From a checkpoint of a small transformer trained on Wikipedia.
Size: 16 layers, MLP 320 SwiGLU, vocabulary 4096, 4.22M parameters.
Training: 109M tokens, 3321 steps.
Each number is 200 + 20 x the weight over its row's rms, rounded and kept within 0 to 999. Layers, rows and columns count from 0. The size before them is the row's rms in percent of the matrix's.

# gate: layer 12 MLP gate, 320x128, rms 0.204, rows 177-211, columns 64-127
# up: layer 12 MLP up, 320x128, rms 0.209, rows 177-211, columns 64-127
# down: layer 12 MLP down (transposed), 320x128, rms 0.197, rows 177-211, columns 64-127
gate177,092,181,203,187,220,206,157,200,202,177,221,214,176,176,200,189,221,210,217,177,222,205,184,232,204,196,204,205,225,202,172,201,201,217,216,208,194,242,197,181,258,196,220,210,198,204,215,239,199,225,193,189,203,203,197,199,219,189,190,205,214,222,203,179,189
up177,096,197,201,200,216,184,218,192,189,181,206,198,222,180,169,223,210,207,189,171,217,189,161,172,213,221,239,204,251,167,196,245,191,195,234,176,162,230,209,181,191,227,227,196,203,185,235,186,190,188,229,206,217,167,200,214,193,178,141,199,187,195,172,220,212
down177,096,176,195,189,193,227,202,183,204,213,182,227,201,199,189,212,206,207,208,222,180,207,235,202,202,243,156,227,201,186,183,187,190,192,189,180,230,195,183,187,208,244,227,181,173,196,203,186,241,208,192,210,200,196,208,225,214,191,211,167,178,221,212,165,215
gate178,105,210,221,199,163,185,185,255,148,216,227,185,210,226,161,216,219,170,222,186,182,183,205,213,227,223,173,181,228,226,183,184,205,198,208,213,228,183,208,199,183,199,207,221,232,130,172,196,224,201,207,217,184,204,183,181,202,195,194,200,230,182,181,205,173
up178,101,215,203,195,219,229,205,238,226,212,171,205,192,193,170,200,194,191,182,184,198,196,208,203,214,195,172,177,236,198,204,167,198,206,197,168,185,191,188,242,168,204,158,192,153,196,204,194,228,204,204,225,197,174,231,221,219,203,202,197,148,202,189,192,186
down178,099,216,218,211,218,221,162,193,233,197,179,180,214,214,222,209,208,207,189,211,198,179,219,220,194,207,192,179,188,178,206,228,166,204,209,203,212,230,152,189,224,168,197,156,195,188,187,183,189,183,195,178,253,212,162,199,227,199,181,225,213,222,184,239,216
gate179,103,197,251,206,179,209,216,194,204,227,206,177,196,217,181,212,214,195,192,204,162,208,235,208,238,213,200,198,189,201,177,207,221,204,200,168,202,202,177,171,196,181,176,203,215,191,234,216,163,181,224,188,207,168,224,195,212,214,245,187,183,210,190,171,205
up179,098,201,203,222,187,200,194,176,196,216,185,193,230,207,202,196,208,190,185,179,214,195,165,191,249,183,178,211,165,170,208,188,195,211,198,179,216,226,196,202,194,205,211,181,204,190,230,163,196,188,191,181,151,201,227,183,193,166,153,229,169,232,192,213,184
down179,097,226,176,169,183,198,214,174,202,202,200,198,198,202,227,218,237,173,195,165,210,250,213,208,205,246,199,176,213,190,185,219,180,189,211,207,210,215,192,223,190,203,231,227,182,181,164,209,163,221,205,201,198,213,211,219,199,217,160,177,182,206,222,205,233
gate180,096,215,199,202,189,205,204,211,216,186,207,204,190,181,218,217,245,187,200,158,165,162,204,192,234,203,212,188,187,216,209,205,219,192,177,211,237,179,203,206,193,202,206,215,177,196,188,210,221,209,205,203,208,210,263,205,160,180,223,229,213,255,180,185,204
up180,099,192,215,239,193,200,217,224,198,199,158,188,221,205,212,190,204,205,193,190,185,198,166,211,207,174,203,173,177,173,212,172,217,241,190,197,231,211,226,192,174,216,153,204,196,206,161,201,173,174,247,223,202,204,163,191,238,206,182,198,227,209,175,208,195
down180,096,181,213,216,189,232,184,216,208,236,213,170,211,197,164,238,185,166,197,203,198,206,240,192,179,200,230,249,206,223,158,207,196,174,201,195,223,179,192,211,188,201,190,204,193,189,174,216,223,217,195,225,207,196,195,208,196,235,210,213,200,232,218,189,203
gate181,095,188,188,226,206,193,203,175,179,192,168,205,220,186,206,187,190,194,206,165,240,222,182,202,214,206,191,179,175,182,172,208,180,220,184,193,218,190,178,201,192,204,146,214,203,167,198,239,184,183,178,170,198,197,187,174,212,207,195,195,210,195,179,181,224
up181,100,172,208,202,200,245,203,179,241,195,209,217,190,177,205,179,190,203,199,190,192,229,201,191,188,203,174,181,195,182,218,181,177,200,235,210,200,219,238,203,194,215,195,174,163,177,210,186,217,234,196,236,186,181,239,232,152,181,211,215,210,166,171,194,188
down181,100,195,170,188,230,197,188,219,224,217,176,208,180,219,211,213,192,202,194,224,211,232,211,213,203,208,179,180,178,200,200,188,199,153,171,202,199,191,173,205,174,257,180,216,248,189,195,180,194,182,208,202,208,176,235,202,222,209,199,199,198,216,199,235,187
gate182,104,199,207,209,191,178,209,174,219,203,220,189,206,209,196,192,192,214,208,194,193,200,206,205,182,172,184,210,203,170,231,222,178,189,238,185,167,205,180,182,169,215,236,177,201,218,224,199,228,221,222,170,202,210,215,227,185,195,185,179,194,234,185,205,178
up182,104,201,212,201,208,196,200,218,221,197,207,203,197,198,238,176,200,176,214,172,179,198,204,228,201,207,199,188,158,162,239,229,189,216,197,186,192,214,190,184,183,162,185,193,207,210,243,209,148,177,200,212,178,211,180,188,204,193,198,200,200,194,202,194,202
down182,089,206,208,197,198,222,186,211,210,237,185,199,192,231,211,184,161,201,208,199,192,217,199,183,211,198,218,209,206,191,261,208,211,215,250,207,210,187,184,199,194,272,195,191,225,180,194,206,185,208,219,225,186,250,233,200,204,206,179,216,187,210,223,226,184
gate183,096,184,220,192,195,198,189,232,208,223,182,180,196,177,198,192,199,215,175,180,227,182,189,199,216,162,202,201,201,192,194,162,156,236,209,174,214,181,211,176,186,213,204,194,210,235,207,179,180,172,183,176,199,213,193,205,213,236,201,156,186,196,206,229,181
up183,092,211,191,248,192,199,191,209,160,191,223,201,216,212,191,242,194,221,191,213,207,201,195,238,201,218,182,206,201,193,206,181,168,176,185,208,207,228,182,220,172,245,191,201,169,203,198,200,207,145,187,215,216,235,209,179,208,211,197,174,193,210,195,183,185
down183,095,192,187,162,219,174,201,199,213,221,200,214,179,192,218,174,140,187,203,206,174,191,188,209,200,166,230,178,207,194,189,205,250,204,178,231,182,212,212,209,217,194,233,210,215,192,216,194,181,127,213,191,212,178,227,178,179,187,199,177,194,193,182,191,206
gate184,105,177,178,189,200,216,179,198,200,214,206,205,188,187,206,205,246,153,208,144,230,226,201,213,206,180,201,178,247,182,181,167,208,207,212,182,203,185,187,205,201,198,212,200,176,199,194,179,245,250,209,236,190,171,186,196,227,239,185,208,212,236,191,198,217
up184,100,181,196,181,194,163,208,213,193,138,193,221,197,207,208,172,237,205,182,172,185,190,178,140,207,211,211,236,211,190,176,183,218,199,212,186,205,192,193,182,216,194,181,212,175,196,219,209,217,167,171,187,176,181,221,205,218,225,196,194,223,216,235,220,185
down184,099,218,224,148,229,236,207,181,202,204,179,188,171,181,214,195,208,181,212,194,207,195,202,197,168,155,203,222,213,195,194,209,214,198,184,200,233,183,224,210,207,215,180,194,176,217,180,202,182,211,189,192,210,199,181,204,182,182,229,164,208,214,223,193,186
gate185,107,203,203,235,189,197,198,194,209,211,215,190,188,205,199,246,188,179,215,197,192,177,218,190,183,184,206,190,230,173,182,225,195,187,202,223,219,209,190,212,206,192,200,174,223,174,217,210,204,176,248,172,211,197,189,198,213,240,208,183,196,201,200,177,186
up185,104,212,193,224,228,178,222,212,236,208,227,210,196,186,183,213,201,207,203,204,191,182,187,207,201,174,187,187,175,237,199,209,173,221,235,238,233,216,177,163,235,179,170,231,205,211,237,223,194,192,202,186,238,185,196,168,201,196,197,208,219,181,186,225,172
down185,104,231,249,163,218,212,208,193,193,171,207,217,173,222,200,227,175,205,219,198,188,207,177,201,197,198,205,222,154,207,166,210,199,171,215,180,229,220,200,167,185,228,191,204,200,210,201,205,185,210,175,235,251,224,198,232,194,195,226,229,179,216,226,198,200
gate186,106,220,211,216,184,209,227,221,181,178,191,228,223,198,186,159,222,204,195,223,188,194,197,231,253,227,191,179,187,191,187,188,162,197,224,173,174,222,215,209,190,228,177,212,203,183,209,177,208,189,178,191,228,191,174,215,178,189,193,235,231,222,216,185,225
up186,102,188,184,206,185,191,191,228,177,163,174,223,180,179,151,175,214,213,225,202,225,213,224,177,197,224,211,187,187,186,172,213,242,225,205,208,192,191,200,218,175,200,184,210,201,197,195,197,219,202,194,194,213,203,234,208,201,198,156,207,221,173,218,210,196
down186,098,204,195,171,228,191,208,195,193,134,194,200,206,197,222,208,232,168,214,236,206,203,182,210,198,194,204,182,191,222,221,194,175,208,170,188,162,209,156,185,192,181,202,194,227,207,241,208,199,198,190,195,172,216,210,224,213,192,249,209,235,182,234,186,179
gate187,102,204,163,199,216,185,189,183,175,190,193,200,221,167,196,170,188,171,172,189,195,193,199,196,216,194,177,218,196,175,194,211,218,226,193,194,192,188,232,197,177,216,197,183,167,159,218,231,179,184,188,190,179,199,219,195,179,223,212,192,202,209,175,208,223
up187,103,223,234,179,157,199,212,213,177,192,159,188,214,192,178,185,196,184,186,202,156,202,216,231,181,232,208,208,182,199,215,152,231,211,213,209,212,175,191,179,210,205,224,195,203,222,165,201,195,226,198,189,215,207,174,201,219,210,215,212,203,179,221,209,176
down187,100,219,174,199,236,176,170,171,209,206,177,228,171,197,209,193,214,181,201,197,213,196,212,179,198,209,217,187,186,166,171,229,176,170,228,246,214,182,188,166,209,155,198,184,202,195,228,215,219,210,201,244,215,166,188,181,163,222,181,210,208,169,180,216,198
gate188,094,194,185,222,161,206,194,179,205,190,200,166,183,209,196,147,208,206,202,222,193,212,185,203,213,208,256,195,208,197,208,203,217,194,174,182,228,203,187,168,198,206,194,249,186,190,217,213,174,206,200,211,215,196,182,164,202,188,213,193,184,218,212,183,185
up188,093,194,229,225,162,218,166,194,232,196,186,168,159,205,218,216,206,224,167,221,181,224,218,209,202,218,198,182,236,221,203,184,216,211,180,216,228,171,230,196,158,212,198,213,165,192,215,196,193,192,182,199,223,216,202,177,192,200,209,205,169,219,183,195,206
down188,098,233,218,178,209,210,203,193,204,208,173,182,240,173,187,197,177,221,222,189,190,167,201,154,170,172,183,224,190,182,231,226,192,181,219,221,223,212,195,196,183,191,181,201,213,216,180,164,185,181,180,213,206,227,223,235,153,193,219,236,196,211,189,190,214
gate189,093,195,204,213,179,213,189,173,240,232,233,165,218,172,221,177,223,218,175,184,170,199,209,204,187,216,153,184,216,185,210,201,203,221,184,163,194,229,201,204,192,170,193,204,208,185,157,212,210,213,212,183,173,162,191,193,210,227,216,209,203,204,202,207,222
up189,089,215,168,193,197,198,183,203,223,201,233,199,235,180,169,162,203,219,208,187,184,236,207,196,192,169,215,208,197,196,229,189,244,166,191,208,240,199,228,232,190,183,190,207,221,215,205,238,189,191,178,207,165,158,177,193,181,195,201,199,222,189,198,224,201
down189,094,234,185,158,200,160,198,234,188,169,208,177,167,188,180,206,187,171,187,219,201,175,196,181,223,200,194,202,195,177,194,235,197,198,195,203,217,164,179,195,187,197,172,197,192,204,198,207,179,181,217,207,210,195,196,220,235,193,208,171,226,220,185,163,221
gate190,095,161,232,188,166,214,206,194,179,209,216,207,202,221,195,166,174,187,191,183,228,187,225,210,190,174,246,189,183,221,204,213,156,175,191,243,221,166,178,217,197,195,194,192,221,187,202,204,198,174,193,189,217,179,171,168,233,229,240,182,191,199,211,224,177
up190,092,204,179,174,241,186,190,205,189,173,178,172,213,209,200,212,194,203,200,204,223,190,201,200,202,223,199,190,245,241,209,179,177,221,211,149,258,221,180,217,228,200,193,194,201,166,195,195,192,207,190,201,213,214,201,224,191,219,206,219,177,190,189,185,185
down190,089,224,226,187,170,212,191,193,184,182,217,212,231,212,169,180,182,181,208,159,218,221,179,214,181,197,222,199,204,201,201,187,190,205,241,219,230,185,202,229,211,161,208,214,182,202,174,212,232,206,186,208,222,184,194,198,225,236,188,211,171,203,222,188,226
gate191,107,188,172,176,188,204,185,187,204,184,256,183,204,198,235,165,245,254,248,199,199,178,197,190,198,214,184,173,197,215,177,216,201,181,215,187,191,234,228,198,169,212,239,204,202,215,198,187,194,212,198,205,194,206,193,170,204,207,203,234,179,214,193,225,215
up191,105,211,189,179,194,167,182,217,155,198,193,201,161,225,197,204,225,167,220,217,193,182,176,197,235,178,213,174,211,233,206,227,187,170,159,211,214,212,191,231,212,188,167,191,191,207,228,230,215,183,171,219,235,213,222,213,200,183,215,224,176,191,190,228,190
down191,106,220,222,192,193,211,209,208,207,192,176,207,201,207,202,167,190,234,208,216,156,211,215,209,234,209,198,193,189,223,222,183,197,188,224,177,208,199,177,185,181,198,162,184,193,180,229,182,192,178,234,204,201,190,225,197,183,238,187,169,183,209,205,215,192
gate192,099,217,221,204,198,219,201,175,234,209,223,140,201,192,198,202,210,211,188,205,177,187,212,214,216,218,214,184,201,214,231,158,205,186,198,159,200,203,219,233,211,171,188,238,218,217,188,154,190,194,200,183,239,193,194,173,187,202,214,203,204,194,139,191,186
up192,099,203,200,238,198,169,191,171,192,195,214,202,240,163,171,190,222,178,189,129,208,178,193,197,197,193,185,206,260,220,189,208,205,200,225,154,234,211,214,231,181,187,198,222,195,175,163,153,189,230,210,205,189,217,199,219,189,217,208,220,198,204,193,177,167
down192,101,214,185,197,188,232,195,232,179,181,185,195,216,213,184,149,216,188,211,255,202,182,202,223,215,248,223,199,193,190,215,198,193,233,204,225,199,209,211,157,193,197,212,191,173,182,209,233,171,164,186,205,167,225,175,206,216,183,198,176,187,216,202,228,210
gate193,105,217,156,227,224,201,191,155,216,202,223,193,216,194,211,215,183,214,194,200,179,180,230,198,180,230,217,210,187,190,190,178,227,186,225,201,176,168,200,204,212,168,222,211,199,221,195,209,198,189,241,197,237,203,184,220,197,219,213,206,197,220,174,228,196
up193,104,199,210,215,231,202,227,181,213,255,189,176,204,182,131,194,182,192,213,196,212,232,174,166,206,199,196,192,182,200,198,224,235,177,209,228,254,205,191,217,195,198,207,169,199,219,236,198,184,234,163,176,169,176,190,205,190,230,193,208,213,196,173,198,206
down193,103,244,181,202,231,188,179,239,220,182,209,188,204,207,198,194,174,176,211,209,209,198,204,211,194,191,198,203,211,171,187,216,199,241,227,215,241,205,194,195,169,177,161,188,211,190,201,219,183,185,176,233,201,227,173,191,198,188,254,214,188,178,188,202,227
gate194,107,191,191,148,211,229,181,203,224,204,190,223,199,212,182,184,194,210,199,158,205,183,218,228,198,172,201,173,181,233,193,223,190,200,216,218,189,210,200,171,176,186,212,211,203,186,212,214,191,192,220,211,196,214,211,201,171,173,231,180,197,229,207,189,195
up194,108,162,210,197,257,217,172,186,210,203,187,209,189,215,194,208,158,199,173,171,212,178,218,177,208,218,189,181,208,223,205,200,206,184,176,218,193,184,197,190,228,193,178,183,159,169,205,187,208,206,184,216,216,224,233,198,171,178,191,195,207,202,190,202,167
down194,101,204,200,212,165,231,215,184,231,169,217,215,198,203,196,218,172,223,203,206,196,186,175,189,199,182,176,198,216,228,185,176,205,181,163,205,169,195,226,169,195,213,171,215,180,235,204,209,213,204,217,191,195,179,208,209,214,153,212,170,193,175,213,190,212
gate195,093,189,201,184,179,219,201,239,182,188,201,180,184,203,172,206,203,228,169,211,175,191,216,179,221,204,190,176,224,202,207,189,207,204,214,215,235,209,190,178,204,183,194,237,192,205,193,194,185,225,187,184,210,175,215,157,192,216,203,195,196,217,206,201,210
up195,095,222,204,227,225,211,221,197,210,209,242,200,226,255,197,221,189,201,179,178,206,191,195,239,209,205,190,216,186,196,199,174,199,194,182,224,200,213,223,180,184,222,214,214,203,218,206,189,197,222,199,236,190,215,254,181,197,180,177,185,218,215,211,200,225
down195,095,200,204,156,147,231,213,204,194,202,206,217,215,175,176,219,154,203,182,207,201,203,187,194,180,199,194,208,201,193,201,203,192,192,243,216,176,200,198,186,163,229,247,190,226,206,179,233,210,179,196,199,175,197,181,180,196,214,178,170,205,201,176,216,208
gate196,097,170,220,200,228,164,168,183,184,212,203,229,200,187,177,203,207,146,206,207,216,220,196,187,222,200,198,205,226,209,210,161,168,205,164,208,199,207,221,186,200,167,182,182,196,229,200,190,225,224,203,161,222,183,166,217,231,190,178,171,227,179,238,184,231
up196,088,216,165,207,200,220,234,187,201,167,237,194,189,204,208,197,199,214,213,199,190,191,223,207,224,213,188,174,214,201,195,208,189,206,197,192,191,192,193,211,216,217,177,171,230,190,225,222,217,199,193,210,137,206,208,171,181,201,202,193,157,239,173,183,196
down196,098,206,204,204,194,219,209,192,208,239,179,188,183,192,199,210,233,199,209,203,208,216,213,239,202,188,228,194,188,181,186,193,190,218,219,208,201,223,153,220,180,219,167,241,206,191,209,209,213,223,179,206,222,227,161,191,192,227,232,203,156,177,243,166,187
gate197,108,227,223,240,214,206,213,192,233,244,196,191,216,204,242,177,192,243,205,183,176,211,213,204,263,186,209,201,168,219,198,207,233,200,183,233,201,204,228,168,176,193,197,217,185,191,240,172,200,189,217,226,194,207,169,186,164,221,197,170,208,208,199,203,204
up197,107,231,178,192,167,197,198,168,203,178,200,208,165,200,211,194,210,210,182,219,227,237,204,199,180,206,180,190,203,184,165,167,211,198,188,208,189,210,202,204,212,176,202,175,165,187,184,231,256,203,201,192,190,199,181,198,185,204,172,210,194,170,199,227,231
down197,108,175,213,203,182,189,211,224,160,184,243,199,208,210,199,189,194,225,208,216,208,178,201,206,189,226,212,174,232,214,208,206,187,186,165,170,227,194,220,192,199,195,212,204,228,246,194,193,196,216,188,190,210,217,162,217,235,175,218,206,200,205,192,185,214
gate198,102,219,207,211,228,180,192,214,214,188,226,185,185,191,220,188,191,205,160,163,209,213,218,199,194,201,215,208,196,200,196,208,197,200,209,204,176,176,189,179,168,208,177,203,210,185,219,177,202,219,186,200,235,179,200,202,170,233,207,242,183,190,170,205,228
up198,100,199,172,224,216,179,189,214,212,229,195,166,186,188,238,211,223,237,207,226,237,213,181,205,213,208,193,209,202,193,186,181,210,199,192,163,219,188,193,183,192,227,208,205,186,241,174,174,168,206,226,223,190,187,186,187,191,195,208,231,170,250,191,182,247
down198,102,206,215,205,193,189,242,214,198,167,166,179,195,221,176,196,174,187,193,238,199,173,213,209,156,211,236,197,186,176,222,194,222,173,196,223,217,192,191,236,201,222,216,172,220,214,186,192,197,167,207,159,193,205,172,206,200,175,223,184,185,172,190,221,209
gate199,107,187,203,182,202,223,208,184,236,216,201,218,165,224,167,211,199,202,188,189,195,221,208,230,253,192,233,179,212,174,214,198,187,162,213,209,188,196,210,178,182,197,151,193,181,186,208,164,202,202,196,221,195,179,182,191,176,182,190,211,179,200,163,199,212
up199,105,200,185,192,228,168,225,212,212,215,206,200,210,213,183,175,244,203,165,224,212,177,203,240,192,243,170,180,194,184,203,190,202,240,201,200,233,196,143,217,219,197,168,226,200,211,189,207,191,184,179,179,199,207,228,240,165,214,193,205,224,218,211,225,186
down199,105,174,211,183,191,201,220,214,211,182,212,214,208,194,181,188,198,191,171,223,229,165,219,224,217,166,179,214,217,226,234,210,213,218,166,212,189,194,166,171,188,219,188,214,244,207,226,170,187,204,188,217,189,151,200,187,189,183,196,173,198,230,224,186,201
gate200,092,193,203,203,202,199,214,194,203,210,222,189,225,158,219,231,182,203,235,171,187,200,187,207,198,197,194,191,191,220,151,206,218,203,215,240,206,220,216,168,227,208,243,200,198,205,233,198,157,206,207,175,196,205,193,172,236,236,212,215,178,184,178,201,229
up200,104,201,206,194,168,204,191,184,231,225,235,177,224,190,160,204,218,206,206,202,186,199,176,184,180,229,224,207,209,189,141,180,201,208,199,189,211,227,184,216,204,198,220,168,237,191,190,218,221,213,184,201,202,201,195,185,238,203,172,212,181,179,165,206,198
down200,103,153,235,196,210,188,183,182,202,147,203,232,216,208,187,163,212,212,212,195,211,185,195,176,237,201,208,236,184,168,250,197,195,167,173,176,174,180,213,208,185,243,196,192,198,205,193,178,184,182,221,203,219,217,197,212,202,201,188,190,171,185,192,201,190
gate201,098,221,171,188,219,211,228,224,254,196,216,204,212,184,202,155,156,200,173,197,220,211,208,206,194,226,213,172,221,184,151,187,209,180,180,234,221,191,212,192,206,210,185,195,223,203,177,216,190,228,194,179,185,196,209,232,217,218,240,208,199,210,228,159,197
up201,098,205,239,183,216,189,230,195,248,202,176,192,190,205,184,220,211,149,186,218,214,190,180,208,211,233,186,200,233,228,238,202,200,197,200,163,203,210,201,221,184,210,211,178,194,208,201,192,201,221,179,179,214,217,175,214,193,193,205,211,203,198,191,217,263
down201,105,193,238,168,188,191,206,231,199,231,188,207,203,197,174,224,259,207,203,205,168,204,188,187,190,190,199,224,226,212,179,187,195,170,208,191,216,194,199,197,186,233,212,193,213,211,202,222,193,156,220,212,241,170,193,232,189,226,229,215,186,221,199,191,220
gate202,097,208,193,228,195,201,188,182,174,200,229,214,218,199,201,208,200,214,178,169,185,199,242,174,242,172,174,162,178,209,189,196,192,208,176,161,231,221,205,212,183,226,177,228,244,208,192,201,230,225,183,206,193,156,208,186,197,206,231,188,196,226,183,192,208
up202,102,182,209,195,251,149,226,208,219,221,180,204,226,222,192,176,230,196,208,227,188,208,191,191,206,216,196,169,215,177,178,174,231,195,194,221,233,188,196,186,197,196,196,208,235,213,218,211,202,197,221,202,178,224,146,216,195,162,213,223,195,183,187,227,203
down202,101,237,201,175,224,193,237,231,209,172,192,214,211,192,198,166,240,198,199,221,205,228,209,192,210,150,190,187,188,188,155,199,168,187,249,177,191,197,219,194,200,197,181,198,244,209,191,199,179,172,197,173,179,207,207,179,220,162,194,239,201,185,205,214,224
gate203,095,215,208,181,175,170,175,152,199,194,207,220,223,257,241,205,229,208,235,160,187,218,182,232,198,209,192,198,179,204,218,185,244,201,186,186,174,198,194,227,215,208,193,159,204,203,200,212,220,196,153,180,203,171,175,186,192,219,208,215,215,223,178,213,213
up203,096,174,197,189,201,204,191,185,209,227,228,203,183,163,223,241,171,169,211,191,230,192,170,231,202,200,220,196,189,185,144,216,215,186,150,190,197,178,207,202,202,211,240,235,195,221,192,206,209,190,208,136,184,218,207,190,210,194,206,213,215,207,210,186,199
down203,097,219,193,185,215,223,162,222,190,205,214,199,200,228,175,231,222,208,208,178,202,212,202,231,223,241,199,216,188,239,176,200,211,202,171,185,212,181,218,177,182,174,206,194,224,217,171,195,197,209,216,223,200,175,225,240,179,206,198,223,212,202,212,209,173
gate204,098,192,204,164,225,218,170,205,188,235,209,218,241,207,189,172,208,219,194,202,193,203,220,204,207,183,195,183,142,173,186,172,182,208,197,191,202,232,211,199,187,212,202,201,193,199,195,248,203,186,245,219,216,203,183,199,226,212,200,184,174,212,162,182,226
up204,101,176,201,169,191,178,169,168,202,218,195,200,199,197,211,217,190,163,193,204,211,200,248,192,189,237,188,205,161,195,214,202,189,191,212,217,196,208,205,188,202,198,169,211,174,206,209,219,182,210,194,231,220,166,198,205,182,190,186,187,194,172,156,218,209
down204,105,157,208,238,175,214,217,183,230,207,209,229,197,204,182,204,175,198,222,191,213,232,195,205,189,196,185,203,198,213,174,210,214,188,209,181,191,231,178,194,224,252,220,238,188,171,200,213,188,205,207,182,212,188,226,233,205,219,199,229,207,224,189,207,219
gate205,101,204,189,208,184,189,207,184,157,181,176,228,200,211,196,214,186,216,203,191,166,199,227,206,209,219,209,194,189,205,227,220,174,182,187,181,182,192,209,213,220,177,216,256,201,241,212,245,204,201,211,184,183,184,164,166,234,165,194,180,209,219,150,221,204
up205,104,239,193,186,172,195,202,190,182,178,205,210,204,240,222,178,217,245,189,190,197,218,203,167,201,219,182,192,194,193,205,213,213,183,228,198,224,225,205,167,220,206,205,183,180,221,202,192,220,213,207,189,237,225,162,193,169,227,205,200,220,206,215,168,184
down205,101,196,172,164,200,218,209,209,223,190,234,209,193,214,228,206,237,190,222,186,207,181,196,200,202,224,167,222,196,225,219,171,193,242,237,177,210,232,198,191,194,179,170,224,202,188,213,219,210,191,185,180,193,239,231,226,194,218,236,197,170,236,185,197,208
gate206,095,240,185,192,216,204,193,233,200,219,169,179,206,205,187,179,207,181,201,183,186,205,207,173,214,189,182,162,225,204,193,226,204,219,198,183,234,222,230,198,216,235,206,192,224,202,174,213,215,232,207,212,212,184,187,203,200,192,213,236,215,204,179,188,203
up206,108,169,181,196,190,175,194,195,175,193,217,177,193,216,187,241,220,190,194,172,210,213,234,200,214,258,185,195,185,199,191,184,205,191,205,212,216,197,242,213,202,223,203,226,222,174,201,231,199,205,195,145,201,219,165,197,180,227,208,208,219,201,209,188,217
down206,115,190,215,180,149,174,199,222,178,239,210,203,205,182,206,187,257,197,202,191,216,195,209,198,186,194,201,186,219,189,253,204,201,222,192,222,191,199,225,196,196,292,213,215,175,203,208,242,228,199,229,181,202,209,209,228,203,200,226,210,191,174,202,201,184
gate207,103,231,224,185,197,215,194,177,183,173,232,221,202,215,237,199,189,198,220,194,213,248,184,223,217,187,198,232,183,223,228,222,201,190,228,184,179,203,185,221,178,221,215,201,200,180,174,199,224,209,224,204,206,211,208,195,180,200,215,190,225,217,197,214,173
up207,098,220,181,227,188,235,228,232,208,202,192,189,191,196,212,161,190,182,193,224,217,198,215,186,191,181,238,242,216,183,235,218,202,180,213,203,201,204,161,189,167,178,214,168,192,194,189,184,175,206,199,191,168,197,214,191,204,184,225,183,191,167,207,184,162
down207,097,181,244,193,165,170,180,203,204,169,182,209,171,211,230,179,184,205,193,142,193,215,220,221,188,225,200,205,210,213,186,196,204,240,207,183,187,165,183,214,204,178,196,197,191,174,187,201,208,232,174,240,217,205,214,189,197,174,231,188,192,202,200,205,226
gate208,098,213,202,194,215,206,188,227,204,209,167,200,205,222,214,218,212,202,183,175,210,182,206,149,233,177,206,187,196,197,196,202,209,215,228,216,195,219,231,188,213,217,204,239,228,206,195,197,183,196,216,208,175,241,185,171,188,206,205,200,177,172,206,214,208
up208,102,217,194,178,200,231,220,221,205,188,214,210,187,216,155,197,183,223,186,204,193,190,223,191,209,188,234,194,207,176,213,198,173,193,205,222,215,201,183,193,227,176,202,218,169,206,183,170,203,176,205,196,225,186,206,175,193,223,173,226,224,204,203,168,180
down208,102,200,191,210,187,209,201,247,196,232,140,192,163,189,185,198,200,224,206,209,181,211,226,183,230,224,180,186,216,205,224,208,193,228,194,209,226,216,196,211,176,202,182,179,213,209,203,176,191,211,198,226,205,188,206,192,219,169,185,203,209,171,177,187,257
gate209,103,163,193,192,195,195,235,220,232,247,185,165,207,206,212,199,199,198,226,175,215,210,206,201,203,187,200,201,225,244,184,219,184,188,191,195,209,208,188,203,197,186,179,203,206,231,207,226,196,202,193,195,210,182,179,146,214,224,198,242,213,183,206,186,216
up209,102,252,197,194,217,210,194,198,199,207,185,207,183,204,202,165,194,142,216,224,182,188,197,198,177,175,167,197,202,207,162,180,225,210,227,203,210,218,226,230,184,216,199,206,209,207,185,168,206,197,215,207,188,202,167,205,209,147,156,181,202,191,214,152,203
down209,100,202,208,181,216,226,175,195,218,199,184,176,197,188,209,219,184,219,194,136,202,173,192,206,215,182,190,206,205,183,199,191,186,238,168,183,200,220,187,207,195,197,182,164,179,214,216,214,177,213,211,216,171,203,222,193,195,182,186,205,174,187,221,186,219
gate210,108,186,197,184,183,242,213,186,182,196,195,230,184,222,181,218,197,192,191,224,210,196,204,238,148,172,170,142,203,216,203,217,207,217,212,188,198,205,209,220,147,171,175,217,234,206,190,206,212,206,219,225,223,223,172,201,203,201,186,199,189,206,207,215,209
up210,108,182,229,205,190,199,188,179,195,200,182,208,216,199,216,210,204,221,194,208,199,200,151,190,185,194,181,189,219,203,169,206,204,209,202,217,196,196,234,213,201,163,209,172,212,187,214,211,240,228,218,209,154,207,198,191,198,181,223,186,203,211,187,193,181
down210,103,209,191,184,209,183,216,190,171,214,215,230,219,198,191,190,224,206,208,192,180,215,209,171,182,217,190,227,234,206,204,243,170,197,190,197,168,162,232,178,214,202,224,226,192,249,209,166,217,175,208,176,191,186,248,202,230,188,166,181,189,192,194,190,200
gate211,095,222,183,208,184,175,176,188,163,212,188,180,200,199,180,209,214,242,194,191,188,212,213,228,203,221,235,202,247,198,186,178,208,174,203,222,169,226,200,191,233,191,204,161,158,186,189,194,162,219,221,222,201,211,188,190,195,208,193,189,197,224,203,204,188
up211,098,195,199,188,227,214,198,169,184,195,217,209,177,166,200,183,202,194,185,193,204,231,153,184,209,180,174,191,177,163,194,198,183,194,193,187,186,176,191,190,172,209,198,213,201,224,198,162,203,232,175,233,192,187,218,201,195,210,210,211,224,218,215,204,221
down211,106,193,194,177,190,186,195,186,204,192,205,219,166,230,215,200,194,210,200,185,189,209,194,167,206,189,144,228,215,175,217,198,210,232,213,200,203,199,195,218,165,169,205,192,182,223,151,209,205,200,220,209,224,192,200,164,181,221,202,233,208,227,200,191,199